{"n_head": 6, "norm_eps": 1e-06, "final_lr_fraction": 0.05, "seq_len": 1024}
Each number is 128 + 32 x the weight over its row's rms, rounded and kept within 0 to 255. Layers, rows and columns count from 0. The size above them is the row's rms in percent of the matrix's.

# layer 9 attention output, 384x384, rms 0.0954, rows 175-228, columns 0-127
size [ 96  98  97 102  94 103  99  95  95  95 105 100 102  94  99  94 100  99  99 101 102  98 101 103 102 110 101  99 102  95 106 104 100 100 106 101  95 104  95 101 106 101 104 112  97  98 100  99 101 101  98  90  97  99]
[[113  63 107 148 165 123 135 147 103 165  82 142 117 162 142 170  95 113 150 135 101  96  71 168 117 170 106 110  95 125 127 107 109  61 110 115  85 110 136 159 120  72 121  51 109 100  88 159 136 148 135 187 159 173  70 139 156 136 145 163 167 207 100 196 121 178 151 154 119 168 157 114 155 175 110 104 152 166 182 124 169  98  94 143 140  67 190 134 154 108 156 130 177 186 131  88 143 135  95 137 132 161 138 111 129 134 110 136 146 124 108  94  89 144 157 171 132 107 137 133 154  48 158 130 106 129 139 130]
 [111 156 119 126 101  91 123 150 170 139 108 129 125 167 114  79 117 136 190 160  96  67  69 183  96 159 157  97 147 116  90 216 122 103 104 169  91 170 195 142 109 106 154 150 108 172 120 182 106 121 138 119 114 128  76 137 142  57 165 172 145 137 152  99 124 117 138 135  94 130 108 129 110 179 122 105 134 150 151 177 131 136 135  81  95 127 135 180 130  67 113 141  84 111  95 137  91 147 110 145 182 163 153 121 122 170 115 112 100 113 157 145 110 151 143 174  97 141  98 162 134 103 137 168 104 153 162 192]
 [128 114 130  85 171  78  83 149 135 153 110 119 143 129 119 105 128  18  97 143 179 138 147 126 108 112 150 154  87 134 109 174  83 179 167 133 179 143  74 158 119 125  91 111 102 177 110 157 101 138 156 138 122  96 115 113  97 113 116 151 144 120 141 173 123 143 107 120 150 164 119  69 111 161 139 107  87 124 190 144  83 125 150 183 155 123 173 165 121 143 141 145 134 115 145 138 158  98  99 179 124 123 104 145 130 112 152 135 167 116  85 142 103 112 134 160 129 107 152  86 177 103 143  89 140 157 115 117]
 [132  98 152 163 133 104 126 139  90 106 107 152 179 130 102 184 112  83  88 142 152  94  77 119 114 154 141 161 122 144 107 126 150  76 101 140 165  50 127 160 176 105 121 153 106 196 128 107 145  68 119 127 121 127 122 140  97 136 131 136  99 152 156 149  81 129 140 148 118 137 162 130 133 155 150 138 109 135 135  93  86  76 190  69  87 124 104  62 142 111 140 145 108 159 136  41 110 143 117 119 141 132 125  89 153  50 142 105 108 150 168  94 162 134 165 103  86 105 145 145 110 132 165 104 184 137  84 136]
 [ 88 106 160 140  76 105 155 118 115 193 110 145  56 118  78 119 148 100  96 107 150 105 191 174 160 126 107 143 136 136 177 100 171 141 124 110 151 145 151 120 124  72 114 122  73 151  68  74  96 120 156 137 109 105 125 133 121  89 126 151 101 128 127 157 141 123  92 152 127 160 109 158 153 131 129 142 133 121 106 190 138 152 168 141 106 137 114 162  92 111  56 118 122 157 134  90  71  89 127 145 159 118 126 192 113 125 137 149 169 125 135 115 121 149  85  96 163 123 116 125  12 180  93 149 164 148 130 191]
 [128 108 188 114 170 165  98 155 106  99 103 101 127 105 151 104 134 118  97 108 152 154 110 151 145 141 159  96 111 116 125  69 128  78 170 113  73 161 159 119 103 137 104 132 163 153 157 177 112 136 138 134  98  97  93 128 121 147 102 136 166 118 154 154 153  91  95 168 175 153  83 133 139 215 149 170 114 106 166 166 149 169 119 166  67  41 185 103 170 139 158  99 154 140 126 125 141 124 128 121 179 150 137  91 162 122  80  44 144  95  77  91 133 119 115 143 130 134 146 129 128 140 171 119  86 134 108 124]
 [159 109 176 114 152  82 104 124  98  64 106 148 144 106  95 172 138 145 175 133 159 116 146 118 109 192 151  26  94 115 117 154 157 116 124 135 108 108 119 116  99 152 132 108 132  98  93 157 127 131 140 110 156  82 106 122 148 144 237 111  60  50 170 201 160 116 118 158 165 124 154 142 136 160 158 121 136 114 137 135 133 141 111 107 143 106 136 194 164  92 111 187 164 140 178 133 157 126 161 114 194 153 151 129 116 117  98 134 167 112 152 131 140 143 113 156 136  95 120 191 121 164  71 109 148 199 137  75]
 [166 121 130 154 140 207  78 121 114 151 163 109 178 147 162  53 152 139 145  89 123 148 215 169  84 137 136 110 149  78 156 109 141  88 155 138 101  71 178 128 110 175  84 111 110 115 154 100 116 168 152 119 118 103 132  83 109 115 151 142  92  90 113  92 103 133 135  83 129 142 100 120 119 168  72 103 100 107 135 152 123 126 154 200 128 137  91  56  94 169 172 121 151 107 100 138 150 137 108 141 129 126 127 136  63 126 151 137  83 120 135  89 155 132 146 108  92  81 141 111 118 145  58 104 137 133  65 108]
 [ 95 172  69 122  85 179 144  77 105 104 146 105 131 165 164 101 139  71 148 162  86 148 164 113 130 146 105 136  92 105  76 146 123  95 136 109 166 133 117  91 163 127 148 148  84  90  82 134 167 111 108 125  56 129 147 142 201 186  77 139  87 108 161 184 110 109 112 111 155 113 132 105 129  80 114  88 103  42 101 136 132 128 149 120 155 185  53 163 145 109 127 115 169 155 153 140 113 156 129 153 105 148 126 123 123 102 115 140 162 138 142 121 122 139 108 134 161 131  94 134 117 109 184 184 140 153 142 178]
 [134  95 179 160 128  97  92 115 146 145  95 159  91 170 144 121 118 110 132 126 127 130 115 123 160 125 155 119  74 147 179 125 144 119 180 112 122 147  76 149 140 128 126 122 132 135 170 118 149  99 117 123 133 154 122 117 184  57 101  71 137  69  99  94 103  93 115 167 136 138 194  74 127 126 191 106 173 160 126 139 199 150 105 164 152 131 130 116 148  98 108 145 163 130 145  81 113 123  93 162 144 137 213 104 136 119 165 138  78 108 190 143 156 164  75 148 144  89 121 102 105 158 151 131 135 123 101 146]
 [118 120 152 119 131 172 106 121 101  91 174  89 195 128  84 137 147  58  88 106 110 124 153 153 108 149 117 162 157  79 133  85 126 129  83 114 161  91 111 146 146 173  64 179 118 155  80 128 186 128 129 142 143 113 152  81 131 135 136 131 113 118 110 151 142  76 127 124  96 116 133 115 140 118  97 169  75 149 156 141 105 130 188 207 121  82 185 150 112 142 150 185 170 175 153 163 169 171 147 136 149 137 113 172 105 107 154 146 111 155 128 135 118  88 152 152  74 199 123 118 168 141 154  93  85 145 134 198]
 [144 126 128 141 139 138 158  90  72 102 171 147 188 145 157 125 141 140 148 139 107 181 178  89  92 119 171  71 104 144 129 134 201 118  99  90  99 103 114 192 110 166 183 106 118 127  98 121 146 179  70 183 133 154 128 107 132  91 156 108  93 154 162 157 154 140 115 116 147 154 119 139 156  90  88  70 126 154 138 108 189  93 141 144 167 140 135 167  97 128 135 139 140  92 106 135 149 108 152 114 153  81 103 106 166 119 137 199 143 112 125 159 154 142 112 155 126 124 116 107 148 175  87 130 136 138 115 101]
 [119  81 200 138 179 126 115 137 122 171 159 138 153 114  84 220 132 141 121 120  71  94 156 107 140 140 176  86 161 144 118  78 123 150 137 121  73 133  56 149 110 141 132 148 129 136 100 139 144 175 155 107 223  76 125 119  54 144  92 143  85  97 136 115 153 140 123 199  97 173  96 119 127 119 117 116 159 149  81 104 121 114  93 165 103 166 181 171 208 113  73  81 115 129 182 176  97 116 130 211 119  90  95 102 177 132 155 104 158 104 113 155 131 103 101 126 135 107 136 148 113 131 144 143 129 180 133  99]
 [199 150 143 134 102 124 156 130 131 160  84  98 114 102 153 160 123  94  39 147 161 127  50 130 131 112 154 183 131 169 149 152 165 152  69 106 170 188 139 160  58 144  89 145  96 107 179 149  93  97 144 101 160 161 165 160 177 135  68  93  98 141 118  81 118 122 108 172 115 105  98 121 149 125 141 127 173 159 152 100 138 120 172 147  92 153 122 108 174 163 115 127 123 125 151  74 143 119 149 101 180 107  90 107 150 146 162 138 171 140 133 140 153 114 117 142 116 101 195 119 110  98 152 140 114 170  92 134]
 [189 113 123 118  93 100 161 117 103 160 147 193 178 130 115 143 117  97 102 142 125 159 121 141 117 113 121 115  94 157 123 108 109 144 187  61  98 195 124  87  86 126 141 137 134 158 161  91 117  90 133  83 142 126  95  94 104 164 154 122 164 155 140 161 140 152 146 130 107 158 109 130 129 149 163 110 126 179 175  90 131 153 107 100 135 115 142 108 138 139 111 153 144 117 115 134 150 113  87 131 193 127 167 141 133 153  88 108 102  99 158 112 102 123 156 198 148 132 151 192 159 113  96  78 198 107 124 147]
 [167 104 121 146 100 121 164 116  71 127 140  73 145 130 111 119 123 137 118 177  35 123 136 136  52  94  66 132 180 116  65 119 172 111 127 134 122 119 137  93 111 144 186 135 141 121 135  50  44  98 122 154 118 158 138 107 158  72 149 135  77 106  93 155  50  97 131  90  53  96 164  89 113  74 151 176  98 118 157 163 154 152 161  39 106 129  82 128 169 114 160 157 147 121 143 125 112 132 159 152 214 160 145 110 119  92 126 152 176 172 128 101 139 151 110 157 112 105  65  84  83 126 123 159 138 181 141 106]
 [119  32 125 134 130 114  46 168 158 150 126 182 126 147 141  99 169 145 135 196 125  92 174 115 111 153  85 123  96 175 148 139 141 163  79 115 148  95 106  50 149 165  72 160  51 115 195 194 107 151  97 133  98 138 104 106 103 176 115 147 167 118 140 137 114 104  96 172  96 192 146 178 135 119 141  97 124 100 126 170 139  78 144 181 127 130 127 160 143 132 172 105 169 166 108 171 124 129 183 178 110 129 139 171 120 104 124 121 185 116  59  85 144  59 124 124 127 110 126  79 107 129 104  86 127 181 120  94]
 [129 109 130 176 120 111 116 137 153  98  84 150 130 118 144 118 116 162 113 101 163 110 120 179  92 109 105 103 129 116 142  99 140 167 143 136 140  76  95 151 122  78 144 122 117 115 143 108 132 109  89 173 168 123 180  74  80 129 124 167 138 124 180 118 151  47  82 120  77 176 126 148 133 132 144  93  85 129  97  86 116 101  70 136 145  92 112  42 157 172 138 150 155 159 123 141  93 167  91 106 102 147 103 155 116 134 164 112 113 110 136 134 134 147 114 170 130 136 130  99 160 124 149 146 120 143 167 106]
 [149 132 138 167 116 134 111 143 123 143 150 178 177 146 139 158 106  68  95 148 112 112 128 116 182 184  72 162 126 102 117  82 138  70 173 121 119 214 144 116 144 135  83 105 114 136 154 125 133 140 122 162 137 170  86 103 132 185 176 127  84 135 124 135 109 169  77 117 126  90 101 111 142 119 143  88 112  97  95 110 157 177 157 100 175 129 117 101  98 134 142 147 171 130  72  84 124 150 137 121 135 108 169 181 147 149 108 141 102 168 143 205  97 133 100 138 105 147 187 117 128  94 179 125 178 147 169 138]
 [157 163 129  68 141  97  86 142 133 130 123 108  98 105 117 112 103 103 118 162 124  89 148 152  88 175 108 130 129  81 134 152  94  97 184 124 109 119  91  94 117 165 120 189 150 101 116 152 137 189 117  66  73 129  39 130 118 135 129  87 130 114 141 113 138  95 146 140  95 176 143 108 167 117 121  96 138 111  99 128 123 116 140  74 165 119  69  75  90 134  95 180 124 128 116 114 176  82 135  79 144 143 178 112 175 130 115  99 143 142 125  94  88 105 143 182 144 117 138 140  99 151 165 207 131 135  82 113]
 [142 162 178 162 177  76 115 183 155 163  92 139 104 146  85  98 151 130 160 204 166 175 133 124 124 124 154 151 118 165  86 175 109 164 148 140 138 137 137 125  96 164 191 120 125  99 125 109 110 175  93  96 158 148  80  82 213 199 133  94 157 142 144 121 114  74  84  85 112 152 107 124 102 117 142  70  95 175  91 112  93 116  82  95 139 176 145 152 134 143 165 129 131 113 117 103 138 157 110 101  88  85  94 114 155  84  88 172 144 177 138 199 140 168 155 107 157 193 126 129  94 126 112 132  98 114 222 125]
 [196 132 113 103  67 157 109 108 107 157 141 149 151 103 178 168 171 130 170 126 130 116 160  50 118 112 163 124 184 121  76  46 125 125 180  56 135 133 124  62 152 155  98 114  70 126 145 103 157 158 107 114 155 154  87 186 149 118 172 175  68 147 160 163 108  95 151 152 131  81 139 127 152  95 110  96 132 103 150 124  92 153 147 140 140 109 126 176 161 115 142 146  75 135 163 102  60 167  75 129 144 117 140 135  65 103 110 142  93 105 158 197 133 122 143  96 104  94 160 157 175 133  72 123 150 111 110 117]
 [151 143 106 207 188 132 147 111 115 227 126 173 129 113 158 130  50 174  98 166 118 107 126  77 158  78  96 136 104 118 132 143 170 130 122 188 126 101 124 118 122 149 138  91 182 126 173 103 127 127 207 114 100  80 136 120 115 116 164 110 173 142 110 152 139 147 183 120 111  86 146 100 154 127  96  94 166 104 133 122 140 129 135  92  95 119 150 141 149 197 158 103 174 141 151 108 116 131 122 157 130 182 171 132 100 100 128 120 115 111  82 179  86 202  95 151 128 102 127 162 163 121 126 171 159 115 124 142]
 [100 122 117 118 126 121 102  75  83 122  71 146 107 133 127 129 144  97 160 164  98 105  80  74 207 196 134  93 167 193 159  97 146 111 111  97 161  96 150 140 127 158 129 152  87 103 144 166 102 110 191 146 150  89 132 115 119 152 125 135 124 147 151 166 179 203 124  72 169 141 151 160 130  97 182 140 165 119  90  92  98 107 103 146 139 159  93 134 127  94 117 148 143 140 141 112 157 110 121 157 158  97 120 133 152 139  56 129 129 150  97  99 128 194 159 122 145 153  80 134 124 129 154  74 126 157 112 136]
 [108 110 105 170 140 159 118  74 174 141 126 167 102 126  26 109 135  89  98 134 159 115 158 121 172 139 100 141 142 167 108 126 132 106 100 125 120 106 128 160 115  92 145 110 127 166 139  95 100 140  80  80 152  89 119 121 110 100 165 173 152 171 174  71 140 119 132  83 105  70 136 100  47 125  75 140 155  91 138 140  96 154 129 102 159 130 136 126 105 159 161 112 119 118 127 114 121 152 113 201 114 123  97  89 165 137 132 190 156 107 146 124 103 129 107 160 154 141 134 162 154 119 124 120 113 130 169 136]
 [ 94 131 111 117  85 107 173 172  86 143 198 115 104 144 142 162 112 104  90 146 115 144 130 132  59 148 165  97 160 125  79  81 212 112 115 178 114 129 121  98 121 103 128 122 130 149  85 169 100 191 141 103 139 165 132 115 136  81 107 159  90 121 109 106 136 112 139 189 106  88 138 153 109 128 153  93 109 153 127  60 119 114 175 106 142 133 131  70  97 106  80 139 157 137 173 154 101 120 113 119 127 124 124 152 170 192 108 127  99 100 107 124 108 141 160  91  84  49 166  88 113 164 167  89 152 127 147 156]
 [173 157 165 167 125 121 110 176  67 176 134 160 138 133 155 105  92  57 214 128 135 146  99 145 111 127 147 119 125 106 140  97 143 138 124 142 163 129  96 114 154 124 161  80 101 162 185 141 106 109 157  91 176 146 160 107 123 129 176 188 127 160 131  96  68 179 118 158 126 127 146  85  99 123 192 131 153 146 113 138 148 163  98 168 108 134  92 165 155 137 107 136 119 146 159 164 133 116  90 176 170 127 179 137 207 122 122 158  92 134 101 101 100 179 132 134 118 136 102 188  92  78 127 140 139  94 152 138]
 [101 168  90 152 105 129 137  84  89 127 100  96  99 113 118 115 103 163 136  98 120 137 165 147  89 132 108  67 122 154 130  84 122 114 122  86 133 128  79  92 110 140 118 166 187 131 121 144  62 138 120 152  72 147 129  87 136 137 218  78 149 162 146 128 107  97 147  69 135 159 184 151 174 139 124 112 155  81 155 130 138 145 142  61 121  93 110  90 132 117 106 146 120 127 108  71 158 159 106 149 156 149 142 191 124 156 198 111  82 117 134  88 139 136 129  82 132 125 155 101 145 122 130 175 157 119 163 179]
 [169  93 130 113 145 105 152 169 134 100  83 147  96 104 151  83 129 125 114  71 173 114 139 142 115 112 148 132 125 144 171  47 144  85 131 171 119 137 126  86 113 126 202  90 127 119  62 149 115 117 246 121 120 113 147 152 164 124 111 135 140 138 100 152 132 191 124 163 106 130 182 174 112 120 128 148 146 147 135 167 159 123 128 110  88 131 181 124  90 116 120 120 163  97 162 136 142 122 126 152 116 145 134 156 162  75 108 148 120  75 106 103  79  59 116 123 154 168 120 163 141 166 156 104 129 108 166 175]
 [ 89 187 146 153 147  38 113 103 119  96 139 118 114 145 125  80 147 112 135 126  77  76 107 117 157  25 128 116  86 159 145 102 129 215 169 124 122 124 105 103 128 176  79 109 107 105 158 160 159 177  70 168 109  94 128 161 135 161 163 118 158  78 106 127 113 113 175 124 150 137  93 148 173 114 114 136  94 118 167 150 123 146  86 118 174 157  60 117 118 233 149 138 170 110 122 107 114 137 145  93 105  90 127 124 175 113 133 149 167 127  93 117 115  95 167 119 122 119 120 132  94 145  59 193  71 135 132  65]
 [170 210 105 119 143  89 139  99 144 110 131 104 156 108  68 105 170 115 112 154 123  84 137 111 106 136 119 133 114 131  95 133 169 123  96 120  76  91  76 158 160 134 140 131 121 136  94 158 130 145 115 133 150 126 175 115 155  52 107 130 136 121 114 169 174  93 126 145 115 154  75 167 197 118  89 149 138 139 113 127  54 153 139 121  97 117 118 128 116 144  85 149 132 152 108 150 171 137 126 152 150 115 136 131 127 161 121 117  97 103 121  84 126  98 179 156  52 104 162  94 124 167 112 177 186  85  98 122]
 [174 132 125 103 148 131  95 155 128 145 118 129 172 130 144 145 125 115 142 140 192  72 166 144  96 105 140 164  83 122 148 122  77 122 125  99  99 173 113  77  91 135  87 108 108 102 119 140  96 131 176 183 110 135 107  94 141 149 164 144 145  95 129 108 151 128  66 159 131 156 158 137  99 136 162 157 144  62 164 120  86 158 151 131  68 148 116 107 118 195 132 184 157 114 121 164  96 114 133 153 130  89 129 165 136 111 206  91 143 137 149 122 149 149 156 115 146 114 114 150 128 124 121 122 132 144 122 141]
 [183 103 127 140  75 173 157 115 100 128 110 163 124 158  98 158 131 148 137 146 111 164 185 106 144 130 182 137 142 171 117 182 106 124 113 154 118 134 139 112 106 124  83 154 127 158  46 102  76  83 150 100 104 119 149  95 156 118 103 130  63  58 127 152 115 160  81  97 149 141 157 123 100 199 114  86  93  91 194 164 104 117 118 119 117 110  68  85 122 127  91 135 168 116 152 111 166 100 136 101  91 163 133 192 168 151 128 133  92  63 126 119 118 122 143 179 170 144 113 123 109 134 154 109  97 151 155  81]
 [115 108 125 111 191 120 121 199 145 143 130 153  69  95 119 184 122 120 147 142 165 118 124 159 122 107 126 119 142 113 102  86 143 162 121 188 120 181 189 125 164 110 113 131 115 114 122  85 138 150 162 158 190 127  95 118 142 155 141 146 198 172 161 118 142 150  84  90 155 168 153 153  88 161 139 106 131 126 119  99 128 147  83 161 159 165 112 107 123  60  80 158 134 101 135 161 131 152 150  97 133 110  54 120  84 176 136 108 159  88 147 142 133  89  84 117 116 141 102 107 162  92  71 104  95 132 117 122]
 [105 155 144 144 100 115 163  88 132  61  93  88  80 151 147 135 132 112 158 106 108 159  77 121  96 151 117 147  78 161 137 152  93 124 129 136 161  82  87 153 188 152 156 136  90 140 181 138 160 113 184 115 149 172 108  82 180 111 110  95 109 139 121 186 125 147  89  96 154 141  70  72 138 179 160 137 113 167 133 139 107 108 194  63  76 194 107 157  99  93 171  58 143  78 113 134 143 133 113 121 112 139 129 146  72 116  89 113 157 124 133 207 141 181 113 129 100  64 171 169 117 205 113 119 116 240 157 103]
 [134 106 130 114 206  94 102  51 105 119 127 118 104  77 164 168 111 115  98 154  99 135 118  65  93 112 165 133 124 164 143  87 168 113  92 104 125 201 118 140 140  92  98 159 179 138 108 124 193 105 103 161 117 126 127 142  89 172 121 213 108  55 107 113 127 139 174 116 148 153 143 160 142 152 101 163 117 141 114 138 128 104 170 170 141 149 126  94 131 144 129 129 127 136 123 125 135 123 161 130 140 143 114 145 126 124 132 115 115 108 155 163 110 143 162 123  20 111 158 102 168 114 126 121 114  38 113 206]
 [166 105 162 189 123 191 139 122  85 179 117 183 172 119 145 114  66 108 133 192 123 148 158  80 143 118 132 208 107  97  79 133 175  68 108  79 125  94  90 104 147 149 110 107 128 107 144  85 110 158 134 143  84 125 146 206 148 111 114 137 115 127 162 100 121 126 132 129 142 189 142 180 116 136  91  73 137 116 102 185 158 165 128 140  84 129 166  94 145 130  86 159  87 156 135 130  78 135 155 139 163 127 164 160 110 170 122 137 122 142 116 148 132  67 112  88 124 124  93  69 159 187 104 127 131 121 108 181]
 [124 186 166 123 144 154 115 112  70 117 144 105 124 144 141 188 163 162 145 134 130 126 137  87 122 140 115 108 153  89  95 144 135 106 146 150 106 149 102 144  74 148  98 156 108  79 167 204 120 139 159 141 113  96 137 104 103  97 167 120 140 136 143 126  78  91 170 110 134 104 115 108 150 154 110 123 181 120  87 119 140 117 106 121 110 119 130 137 131 143 156 163 162 108 134 103 143 119 129  89  90  93  93 124 152  60 146 175 113 156 122  90 197 120  88 109 134 156 124 119 133 109 138  81 128  88 151  96]
 [134  47  90  99 120 108  95 164 140 113 164  70  61 172  83 182 191  92  96  98 166  95 158 100 132 106 123 131 103 158 151 153 122 112 134 106  94 153 153 160  89  86 182 125 151 119 129  97  91 157 174 105 171 121 105 105 110 119 129 137 215 111 130 161 119 133 208 100 117 136 126 124 176 160 101 164 125  89 141 137 121 151 166 203 121 135 117 129 138 105 101 172 139 155 131 167 137  88  93 129 156 118  70 126 114 168 139 103 111 132  89 155 168 142 136 155 119 114 118 146 145 115 163 122 140 150 125 100]
 [148 129 149 202 148 116 139 119 137  91 127 162 185 167 100 164 184 165 133  75  97 110 156  96 131 158 193  94  96  82 146 142 145 155  97 108  79  65 147  85 117  93 141 106 122 153 118 137 139 152 131 184 120 105 106 146  83 163 142 153 137 153 128 101 179  79  94 120 180 150 137 104  74 138  86 137  88  81 110 118 122 147 137 180 153  81  90 134 167 121 122 141  87 133 100 143 128 176 147 154 131 129 146 170  92 145 117  95 137 114 136 120 147 124  86 111 159 139 136 120 171  88 122  91 115 176 100 119]
 [ 99 163  88 151 126 119 145 160 143 108 125  89 109 104 112  17 134 114  48 118  93 142 126 136 120 143 128 130 112 156 161 189 147 185 104 110 153  62 136 120 110 154 168 122 120 135 182 106 144 172 141 104 167 124  76 168 119 131 116 141 174 145 140  94  92 113 181 155 155 142  54 106 132 115 105 138  93 171 113 163  79 102 131 173 136  87 161  82 171  97 114 132 155 103 111  65  82 172  79 137 128 115 132  89 159 102 182 129 160 133 157 132 112 102 102 139 125 153 145  69 114  99 145 108 115 125 123 166]
 [102 117 106 141 103 160 112 177 104 142  91 146 131 177 110 128 131 120 123  91 111  70  81 156  83 131 176 111  83 176 139 120 130 112  99 122 173 133 173 158  82 145 129 152  86 110 134 158 114 151  94  74 104 142 111 144 123 160 129  87 184  81 131 112 130 101 113 117 133 102 142  76 126 136 151  81 117 157 169  66 125 141  97 128 110 134  85 143 155 140  68 116 114  88 114  95 139 165 149  79 137  90  82 136 166 127 135  83  35 106  97  97  66 148 157 111 113 170 128  82 134  99 150 153 156 150  91 154]
 [117 159 146 124 140 135 109 104 134 127 126  80 131 136 148  85 108 162 117 137 116 122 164 144 101 166 168  79 135 125 131 177 141 126 138  80  75  99 117 139 149 125 109 116 139 151 124 141 140 137 135 134 147  93 133 127  83 106 116 171 141 124 142 116 111 141 128 101 171 139 135 181 108 169 142 159 132  56 108 132 142  76 114 140 108 138 146 137  90 127  89 176 120 121  56 184  86  95 195 131 103 177 156 120 188 120 167  87 118 134 114 122 176  73 136 139 106 168  64 101 155 113 189 126 134 107 161 103]
 [178 217 133 179  90 128 161 163 151 118 129 101 174  33 138  84 175 174 134  66 167  79  89 115 168 100 115 104 144 147 128 106 129 150  98 184 140 111 117  87  93  82 149  84 118 118 143 148 186 170 125  79  94 116 142 136 183 129  93 144 136 141  95 113 110  77 165 144 128 136 107 122 167  95  99  92  79 126 101 122 120 159 152 154 110 164 120 182 130 142  90 117 156 145 149 158 146  95 136  93 130 118 146 165 103 168 184  89 125 153  83 104 143  67 138 135 104  99 130 125 152  93 146 164  99 121  96 130]
 [173 152 179 131 143 147 164  98 159 104 171 100 106  91 105 136 112  99 118  88  97 118 179 105 121  85 139 122 134 175 138 143 158 153 160 113 159  36 116 127 147  88  48 152  73  99 137 176 187 103 130 127 142  74 139 158 133  50 109  97 127 150  79 211 177 136 146 119  98 137  99 153  98 128  74 150 142 166 117 101 168 127 156 117  93 129  59 110 121 128 106 160 100  87  45 189 111  85 121  97 119 126 115 141  78 170 144 128 110  97 125 117 129  97 159 180 113 118 107 107 117 174 137 165 175  99 110 128]
 [ 84 163  89 135 118 120 142 138 103 158 163 131 110 146 205 177 111  89 118 159 137  71 105 145 127 173 141  70 143  65 130  70 195 113 133 145 142  98 104 142 108 133 108 138 122 129 111 126  66 152 108 136 186 128 156 146 172 114 127 155 125 135 182 113  65 123 118 173 126  84 116 128  83 128 117  92 120 137  91 111 205 121 156 115 110 166 161 114 137  95 133 142 134  78 147 124 105 127 118  69 115 125 146 137 120 138 194 143 138 161 121 110 185 155 131 110 101 101  99 139 146 126 148 146 125 111  96 188]
 [129 138  78  82 130 146 180 132 166 103 155 102 122 185 129 115 140  57 115 141 159 126 127 141 144 139 159 172 179 102 123 156 145 166  94 114  81 181 161 142 116 165  82 149 146 151  86  74 124  73 208 115 143 125  94 113 108 115 123  82 149 152 107 121 115 175 118 112 108 203 130 145 106 127  92 126 143 100 111 111 150 118 127 143 100 136 106 174  50  67 109  50 182 135 111  87  93  89 132 166 142 103 112 165 103 118 121 134 121 104 196  85 164 156  86 155 145 155 108 129 151 163 116 120 110 137  84 164]
 [ 92 151 122 120 119 186 137 181 115 148 190 117 163 143 145  96  44 128  70 126  53 113 210 145 124 156 149 161 180 115  44 126 180 119 108  98 115 146 102 111  81 117 132 150 132  94  82 141 155  89  93 135 120 152 102 174  86  95 168 102 149  96 139 106 130 107 129 121 101 164 147 172 165 170  57 101 161 165  66 159 144  95 151 172  88 117 126 131 182 142 112 119 137 116 109 111 129 215 188 139 138  84 148 147 137 111  99 123 140 168 154 111 130 135  93 126  74 181  86 127 161 143 126 111 172 118  94 153]
 [122 140 126 144 141 114  34 190 167 117  76 111 154 107 134 101 130 186 190 159 174 100 108 166 169  87 154  93 100 109 143  97 146 157  85 129  58 165 193 138 140 155 107 101 130 117 134 105 197  90 108 183  67 133 128 135 134 123 110 124 177 151 210 164 107 135 111 108 109 153 116 113 167 167 162 108 119 144 141 133 148  18 133 191 104  39 149 128  90 123 121  95 157 114 147 139  37 153 126 141 110 105 113 161 128 139 112 166 120  87 141 108  98 154 114 120 137  91 137 117 136  90  89 143 141 119 111  94]
 [136  62 113  62 102 122 134 128 160 178 126 127 118 132 133 145 139 125 123 171 134 110 117 221 144 141 193 121 153  95 151 128 154 151 144 112 179 127 103 108 172  80 156 150 171 154  95 127 107 121 133 178 133 118 104  61 188 114 137 150  89 111  92 128 105 154 114 101 161 142 159 149 107  90 137 155 129 142 137 103 128 143 149 153 150 122 184  86 102 175 100 101 135 183 104 191 123 117  92 135 146 182 145 151 100 196 150 115 130 125 116 103 135 106 149 105  89 113 127 120  95 161 123  74 148 126 159 168]
 [161 166 130  99 153 138 132  83  71 108  96  89 134 185 149 127 162 128 125 179 174 125 172 118  67  75 128 132 122 150 151 126  99 134  92 162  98 102 118  79  99 144 121 123 175 104 210 124  99  85  76 104 149  99 151 162 155 138  79 114  93  86 137 204 138 108 151 156 143 105 100 104 129 140 186 111 150 107 134  53 136 146 154 147 123 147 183 101 116 137  99 131 157  99 135 159 156 107 155 142 140  98 101 137 156 123 149 144 128 165 126 118  81 160 133 153 124 154  98  96 156 158 156  92 146 165 118 126]
 [103 106  66 148 129 100 110 160 131 100 152 116 144 135 123 117  82 101 104  94  73 137 149 118 129 130 179 191  72 130  94 162 138  88 170 171 119 152 136 131 111 184  84 165 159 166 173 109 120 134 186 128 123 187 127 114  40  80 159 137 146 128 159  97 154 126 133 121 100 139 106 118 135 138 138 142 114 167  60 110 138 106 135  75 144 158 104 162 100  94 197 117 125 121 125  90 111 179 181 112 159 161  67 130 105 119 166 103 121 131 114 158 115 168 113  77 141 129 144 149 133 202 131 141  82 148 160 127]
 [111 160 120 100 146 103  99 123 136 153 140 154 138 137 111 161 121 114 131 166 146 106 107 141 167 140  84 128 156 147 144 150 126 119 106 165 155 140 105 146 111 143 118 165 153 111 157  94  78  88  97  81 147 157 117 128 131 143 122 120 142 165 121  82 120  86 171 184 107 157 151 101 183 113 128 144  97 101 117 161 124 163  74 161 112 141 113 129 147 131 109 135  85  83 189 168 122 141 163 149 106 116  93 145 143 134 118  99 192 107 109 121 137 113 119 162 141 194 122 131  83  89 159  93 170 118 181 126]
 [117 116 133 126  98 172 108  91  63 119 116 152 126 168 158 119 106  98 156  70 141 136 136  70  93 145 125 132 132  63 116  63 112 123 176  90  53 119 156 147 149 138 145  78 125 125 111  94 118 128 113 150 181 113 135 129  52 111 143 134 152  96 202 107 136 110 105 133 182 158 182 121 133 115 119 151 147 141 181 113 118 102 100 157  97 103 141 132  90 155 162 101  73 151  86 140 207 137 135 149 131 146 133 135 166 102 112 129 157 113 113  77 174  80 115 176  84 150 132 122 169  79 141 133 100 149 155 161]]